config.yaml
n_layer: 9
d_model: 768
n_head: 12
n_kv_head: 12
head_dim: 64
d_mlp: 3072
vocab_size: 32000
activation: "tanh_gelu"
norm: "layernorm"
norm_place: "pre"
norm_eps: 1e-05
positions: "learned"
qk_norm: false
attn_scale: 0.125
bias: "all"
tie_embeddings: true
parallel_block: false
init: "orth"
init_std_qkv: 0.0206
init_std_o: 0.0256
init_std_up: 0.0295
init_std_down: 0.0295
optimizer: "soap_variant"
lr: 0.00911
weight_decay: 0.0
lr_head: 0.00918
warmup_steps: 200
schedule: "wsd"
decay_fraction: 1.0
decay_shape: "sqrt"
final_lr_fraction: 0.0
batch_tokens: 131072
seq_len: 1024
doc_mask: true
train_tokens: 706200000
steps: 5388
dataset: "wikipedia_en"
Each number is 500 + 40 x the weight over the matrix's rms, rounded and kept within 0 to 999. Layers, rows and columns count from 0. Numbers have three digits each.

# layer 2 attention output (transposed), 768x768, rms 0.0256, rows 332-383, columns 432-479
532502494485527526497453516549533508528519425494486495488514508476546528471503422484449553517445502498427513495459499533480507553530511477454549
507491531478488448461476484548514533523523501527622493500488489494502421519563427498444442477429531519447490510438501544422530505490524417472513
437502439543490451424476415482604495434581547511473505483487458521558519490585435612487441477540492384478522486481548490432467543500518494470508
494444487533449577443463487507564458549500565467467481530516531515515525455484501493517507396522520515495460490521558495570540574536515522537467
431414477466509500511478493443480524487602546534500442452498514512560444584483515447486465534545484553509533485534537541476603471527443515495523
493498565559470521496490540527476418503491561509553457534528474465528475433469517583441527536442562527469488505493500508561486443415448510520438
525475474480437560559542429504494523538466461522528470525520470513409544552428444529494447491450455473539549417498547479444452524563533484549460
519532487510496432423510430479516420530437513513468451453466535465421538453510476445462552475475470494431499452519499562506512468492442498508516
531531495468521472499461477473462495464491526567519452528502500543499567481501463462472584470454594526506512566454501468462504473532474497456508
505589543439520484534459501505405430532476540504553481474455474467458414549455492501527435458516520528436515500462515458531565539542545417506406
461573497487475523495557494464547477619489474485439477519468470536457558515617570457569518497549520413514561516508462483376395373496446503481514
504504512522502444577507604551512457471501528506567553547571498487564444529494543576450530569555502541489520603481478480464450583515516505544399
464512513532449421496522448520511510546471479528523500534460498445518550500527553378482581440492530576417470501512404507535511463449444488416543
524573556478497557488452536457487453506520504515530553597523498504456560531542477517435549473509495486502429526508590391614541583465443500554520
429560438459551472537481532616551472543468510463482425560542461533552499533502537462445542540517514474526466427470475481459444523514502540479581
487414571501553570511434533597501631509519433588516620500468592467531491493418548523506500603440458442411432493516518551529477438449522505509433
537533489481559510467510553513473532483467515463462555546531438604512469475494508384466498457468438479558483502528517501533495557486613469466440
509516548516505509424494510505489453456517443487402565427521463494485474529505532508454465405567520501514430403488575474459509510440416550492551
425522427496500459507567425523526542454490573515488467535505464467413493494490503534522520509510575422401517542529474471461512477495513470592411
495562507513528488579475440452491457507530539521537511420521502476460516497484504507496487449527534516439550399479576542483482575527446539542531
519429429578474564503460541493554566557444573490523486452500491470418556519516546529458627480457509486440468456510564396530513531477529571616531
522490401506513508437458473542525492496461572460484464504524523539454481392551515497551510477528419508498546431477487513481459566510538531424495
495593447512480515473501569494541518577497522492483563529555502530505524506496532462492482565512477506466538457474514519551491478435498418425476
562394479485496436479456488525482506521564578569455473477443403522458486483413496509478502475590457514419496522446573386544473469472565572511477
511555393572466496488485393506514605610523427476446454527454473449452461435568473508433534539508535547542499527563502479552501511518510486566474
575516530529483408534514518537457440469431566457481520474498452539414497505534494428580484530535461504557502443464557586491425466451541482518505
510477494584539500488520493525450531458512519455518427486469472512606550493449449460525560500509487472530572476476481473485582561507477508492474
461480463512564545503483519460499496531520479444523500452549594470590454499449431432505487483582571598540477563496531528486541476457433427566522
585554490436496499478482493449492556468499526501474511528537566491509414468488507607551583535508551509533546608383499415540445525485482500481435
480517431460513458570475558439546510478529478484559480467543432492445460438467443481573565532471476472448477463513423548512514568427470424503462
514417508444548522519459551541607462481532483504508533516534483588510526528566537504521590512523541484564486467482434481486486439454540554491477
498520452554459610461523529397516560469544528470482499519544469542462455494517492530469524527498516514522452521511563467448581505564480469472444
475430493506574443508452511438455431481510483552534552560465473494473504473478438463584348433500472541506517521496490495473522464547521474568529
512558482445433413512513471401472494487540455460407486478484425465526498381549457475546479495476507463546469462476522422491538522528460539559470
562554486481561492475543476478538466466522560502497477494473518523420529558550488496466549551514485519508462590598470532575515377549533549483524
532495520496533524498460432439436453480492442411458463506570482504500523509567555520483539532557496537560436531544486450521493504496501367484459
519538562509504486476544484457466535523443444450512499402396500486606433547578493429483483536462499424546496518499558501530510507353540540547433
514532506503472557555520530508538444549559477477520517524468471459559437468455524530455520475472488535522465445539473533589497487444447521410472
444536471446539540468432383500516626447443554481512467563540521511487510517455507556533526484537551566498510461563549541537482381419504472492465
522455531523566538446460440484427440483561515504496450469626537435604451588439525451540575416508482513501502569539502466485485443468520566508409
528495505476523552421519527525481508488447556558546509514535492480493569485458559440452523525568538468582461505504431475529421554487439500476473
505534531515555486467427501510478503499514464507494522615555473447540451519478528558574597550504531486463474479445529529483463573480520436423561
476539484501458442479497547572470397497556536507486495473485456494547541504436429444562499529524510494458537512559516533496483513499429428472546
507520439473513475487431524472504487496509511521488476562491529602484539507506507483532462520491450526538453540511578481518482447550411471526411
496486517456476524492511452427588585554525399469490485474589583529663542499530479427466449537540504533568508568532487426453481383440475478494454
432461479520406481506504507393463425628454527522426468603510439456466483511567577561493422432459516432535451517474479520483509502502534545543467
500455510481485502548498369453475475509558524477522493444573499476471475492436521596484532513522459440477553617470483506464528451403471463447518
532465439367506608432494461499632443506639552454548499491557534502459535496525502524503567488469511479550605440532532507501505515467580442499490
487459459531462460497508523520581403559557503515447452471505386530479455394553518531514539490416479482558514416510587541520459521509451478444522
496491470487494466509442548530503551527508443613478550476552496482539582491478472471488532504473463532454546606449530479437534423485590552485444
457476542509481487573512478455444457512489441500543416389555515454456494524538595454492561558581483443496499489574396496454461506497520452557590
467505520523478370502479432502506498558534518443442460477564483488498552515485520499500457579443517557525518431520583494416444469469459528481549
# layer 2 attention value, 768x768, rms 0.02, rows 333-383, columns 432-479
452494513483419499502500458462429501564471512538414530437514532481486564501512412469473543541479465562447504426479459529560512526406557505430517
500516487459498498521509525534488510598493458465498547477530518565492507561552487453561536553418588479571463463489461446567467546474470528509534
497531507482478535646442480551570480536424530485657483445425447527479529481396471528500498504486492516471531489486475459545532537552499512426539
445446502483485511439467468468460491482531443475466532554497580536459481451484440511463483447528438484546532535412485446364485458507496481524519
572501530495523422510477468490506591528514478469409498572397512528525548570478488488511525502518534476510580510497478526440485516513488580479536
528507506536499487365447464531518431536554549486447546564522540489410451478481540554521500489522483486529470503536445558551529533466522564549506
488498518571537498566472561476486477480603519561558467518482463427457472534525496572535526518466534497529475479517555412473482560509584479399483
547527497539459553526464503445520546495534466509530498431444475507483461568471415509537413505477420539529508399577512468507455517485519487426498
458536518593552569485533548518499476474526492543527529551472532543523463488479476420460534521515514497558509526448439421489462481502554579525509
478459604495456557497532454472465444511472501512554432503449506475511492493367458504555571539464491458483462523564495486536575359519460406470516
549503593511469502458507427625451500505516502456495554427406552548506460578557460523544437436501534476391476477469498481425532534500495513455533
537480459487456582481414468538518566466633518531509457468556464489492615521483512563517551488545515504427537489503474510486480486501517478543447
455544497440550535594577519516564494519498501544429489588514478479502483478572510466550501480486524472431519585469522544529556490535444461431468
435461461485545482548607498548464501492535513500489491490527522470471496532397543538511489486567520505521576486478509496494549419504533492562525
540491492503451504539512474502542511454459462486527468494553490554536526520492437500452485471545481574485514513491411438482591613568510406456630
566388428500584517515547424503510501580552456468397493477490452414572502415504497519432568502447584450460425498529553520433469520508509448463515
425430508507558523470600532476495555433552476535550479500483496443417517472556522439482485530506496507474448516534559423539491544527505532519540
433566508482504447538444405439534450516564490455493482471543498503481517579449490487578539456581515581428475506486552536582457495600433565489535
474560559566483490492491552536504560452500438492516493529587545505492553532428474522441490476526485504514541543551452537519402490539463453490469
512523539465472492428498492546527452516529526460471462492514474468554509479512499504508436470449487482426615489590537528545454513405567511383478
429505479532529480517522439487523532449508511518524477489504494486521491511452479465478514481547547512505537463544492587444630493460488430441501
491494445432549511477551574589433502390503519527522527453412518483533506408439434541414468477480492482422432501560533562455546574450442474485465
606579435481498484522370448502527509471551481549435500527505538497491573476479467469520482488462525509549484520547480525578490551412414461572525
497514467455583404604481546468525443494457550572477485484635502537510506560540446553515411552554519521547535493464463501598461529494520549515486
576584558495498490502474540509447455461582473594486550498413455464481482452432496560493586423396464500461465532566449573524527455519504574512524
449479504517497486494462485467531471552467451532546483435551478501500474544550496500514391572466417520502500578505566490552486465507464482487461
458586559509442561472544441536442503405498473503499497563407501467433537489497527442445460570513451511457557578527469540378478492537484479454493
528469556501525448514501510583417476432397497557500523531516433501572440394474492493528445557497470551477485421553532445496622555562461523502481
415479542506495551469439518468542496512459531500446479544468466504437560547581589505506483509457515586524514441553486535484448546447495525538490
504517532441507598519465428433491555486507501454499503433500567486481470536550435520511537507494406454506518496515517496534527506523444490550546
432473614437458400532544497476465546507524495431498483572468474513500529518501451429550427449503573514471458537507526446466427432430478407504533
474463588566508466493529480518516465490467549474502494491544462511551541534444547511479522516415473466534439472427502541454447484493523389512513
507468424465534579515453508556632481475546460526591479521430579500505605475491501504504497428449501469542433441520565457485519500532484508526505
480490472519467493455520378484470477437459443476512582561476550533461513435449534542525521520450502490484535513545473472405568573582383479443460
545450571496453517500535457474494483570492516597462481473482502564525461493534512464534489524508544563551519585495474505550537549506498534469418
455503540526411503482555494509526489398522546553458522466548466506480516485507491442444499492484582506468417486456509529562476486583448427559516
438504470526535465411478566431518521493449542595504457443498590479412581493415436491542493551513479422510512463512462543428491557542525552560523
552462517483488407569472492523501534524540469450505542445595480529592592561575491472490509528465519432458497472457476509410499552560530484452519
536520468524492482506539536517564515458447533483497528559499564458490534471475488564427518512521494522496476496521488585453471542541447528436574
434508436545483482396538438517555521559466546454518552484574510479481462418534430546473494491509434526483518470484475541531532427526555536595554
538534506505490483545461485529426553496513548506503501394447521449481513497477496467429477471455481472536545563542437493550557471502492511518560
482638530519414478508505519465528440507463545526508528498539558405452475524516479436472519492524517449499489515507523452498637454427496474440517
489568518497490492473476475475427531494518412517427503471465529450513526523502460473518470466521518620529476486492453566494588490492552566468522
486467514600458501523489561524447470394414429412531515510533487471411465505455486572490510465518504426530544453478524490540416523588516469429505
479564457453525519499450514527514544498452466507460542506522441547511489443468431512511453537492500493535443514460592561449473501519494491466475
493446530500547504571477519403401527417470476510512505590502505527443508546570468577588590504499480466514491538490482546494453512537459511477486
484512477504442609553504521602442501420419471499474526442382461532436494469505527495489512510469481515534465474469468487510578418495500515474515
527498599422561591532452490557490513421475438396458477470401574496488449484458448492548471482530539490512489524462552470560560468551547508548453
478455520508532497526503449480522446537569452510469529473535512461428508435499494507482568466437471570452575413499532503485499558430515469593514
490452467468519546460480473494472581483565481520493565512433528526509468507531511439454524524531568490501453504454424539531452478539493516514455
601475562497484530510514486526521458487480494424534475441430470450435548589514525478471471468480470471509521502468472538599635459462471503502426
# layer 2 attention query, 768x768, rms 0.0211, rows 384-398, columns 432-479
504485594519587494572473493503481508562527535464542437527583514533511456526510536479510475457519463532462544435481472523402515598537394511552490
486480533426555457445454469574473582427480505528509496534568476465523401559475525494554425490559490527481573565437537447440476470428500549525495
448523506423489458427508537512545530477559494524484586471493495534506465489457511550451488494496527563533484483533478489425479521539523586481455
555529475550509543519504477540545469508556461522418532615490540479596435603461455485465438490596460566480508501471473469535530448496458447468502
467567543457551499490565573473501516540437503519371511506504527551501487560486498574474439425471483574456650504468500495386532476461484533490473
459375396522494532426536439518437533422476519499544562491546501509504495525498567400464475564449580446489461603454459550511538498500507475553475
468525517421489512510547423570464451487429469551478457562533512570487391453579439548447463520493396559436484458423458522525463455473464493468431
475480469466550520436515585473543465484450473493583433436461515486454578431533561548478474496443512405456506524432529450559507519506412502438515
436504474437434592431475512525450511422460502528473498476515524468523480534576476491549474392598416438514555403487541426436452424513524532448488
500500509489516460529504532449463455552465420451481522492581482505485481476476539564519466439590506563466531484506455524461496506583535513391421
508565538471473510506422566575497572506487489528413470474581514413525487526529471495490372575475439401581561546529446517575461532564544382596479
495426435544512534510404501497468490538447414520537497586435473464406569556560463494496434615430534482527496497465407481523551433470564515536430
593561584441492483464527507480459594498506388537487462550458404595444417548412544558538552456553399506497520461458485476507432508517438517521509
410581464587501521469488509524508456451471450559549529469478554451526468486510461573525519517533485566512522518527486513487423505497505446506466
491519479452552500514494508427414502434427458494493516453535507534520529519543481481510499433498473435474541485504547499510435545604492462450559
# layer 2 attention key, 768x768, rms 0.0207, rows 384-397, columns 432-479
458466571498463515492454514425446538526513435459624513431520500500486525448416431435534533458424439473552506392545429472520526535456488460455480
575485532601458536532512501485480447440428554416467493548454464483467408484442533505585520505454525474566529488502480560565510489509541521531427
501493536505496504506543441507493447604511466467503506466597516509464507458478486460553528520561454446447485512526597541463479489548485430580580
453451571504518562521548538451542446451480449541547501470447428454416499478471557436471465585497539476511511582460534562455440492486564566459486
473518458508405457394504528503585494607482533416461465480439564452467502464528490495512533488601515527500459473558568561451465439486507448551517
523511560446538488496404570557520472497454596566516574480467468405519466479475496526550466421538513517549496484519495440509484548516473481553604
456410504474501534550490622383406537539527417500497509460459599429574450528475525552527448443520482504596507504483511460459490427484523486481547
465559479527500406544476490575507511540526508610448454517570563497467489485469497491528503503406498567500504588447541480463534580465502528519494
437468535433448510549498393470485481513537506449557498463417514577494496554508522485506513445537476469530462486543507573473555491537467455482512
480459461431487538538516439528503529466472462542427464582542546517582518486556484476502514508478497539504492467471598416486481468548519448487526
487480493484490488583581537527566540532577503445521421459562480496522565513471503619536458476571552574500453558473471538524552518507511553498594
497544456426452512469520535559487399528502480436476569441493478631528462496470516479537504603496502557490567544548514453452567485509491551502443
477452490529543465516442468406512459496547503508431416552492546444562509417575469555551479594539441503515548515408497440484485442442466603526566
514518404459495530521488432512590511562478538601512509414470466437471535451532466555533493514469489500459454514519404450468479461376494441484573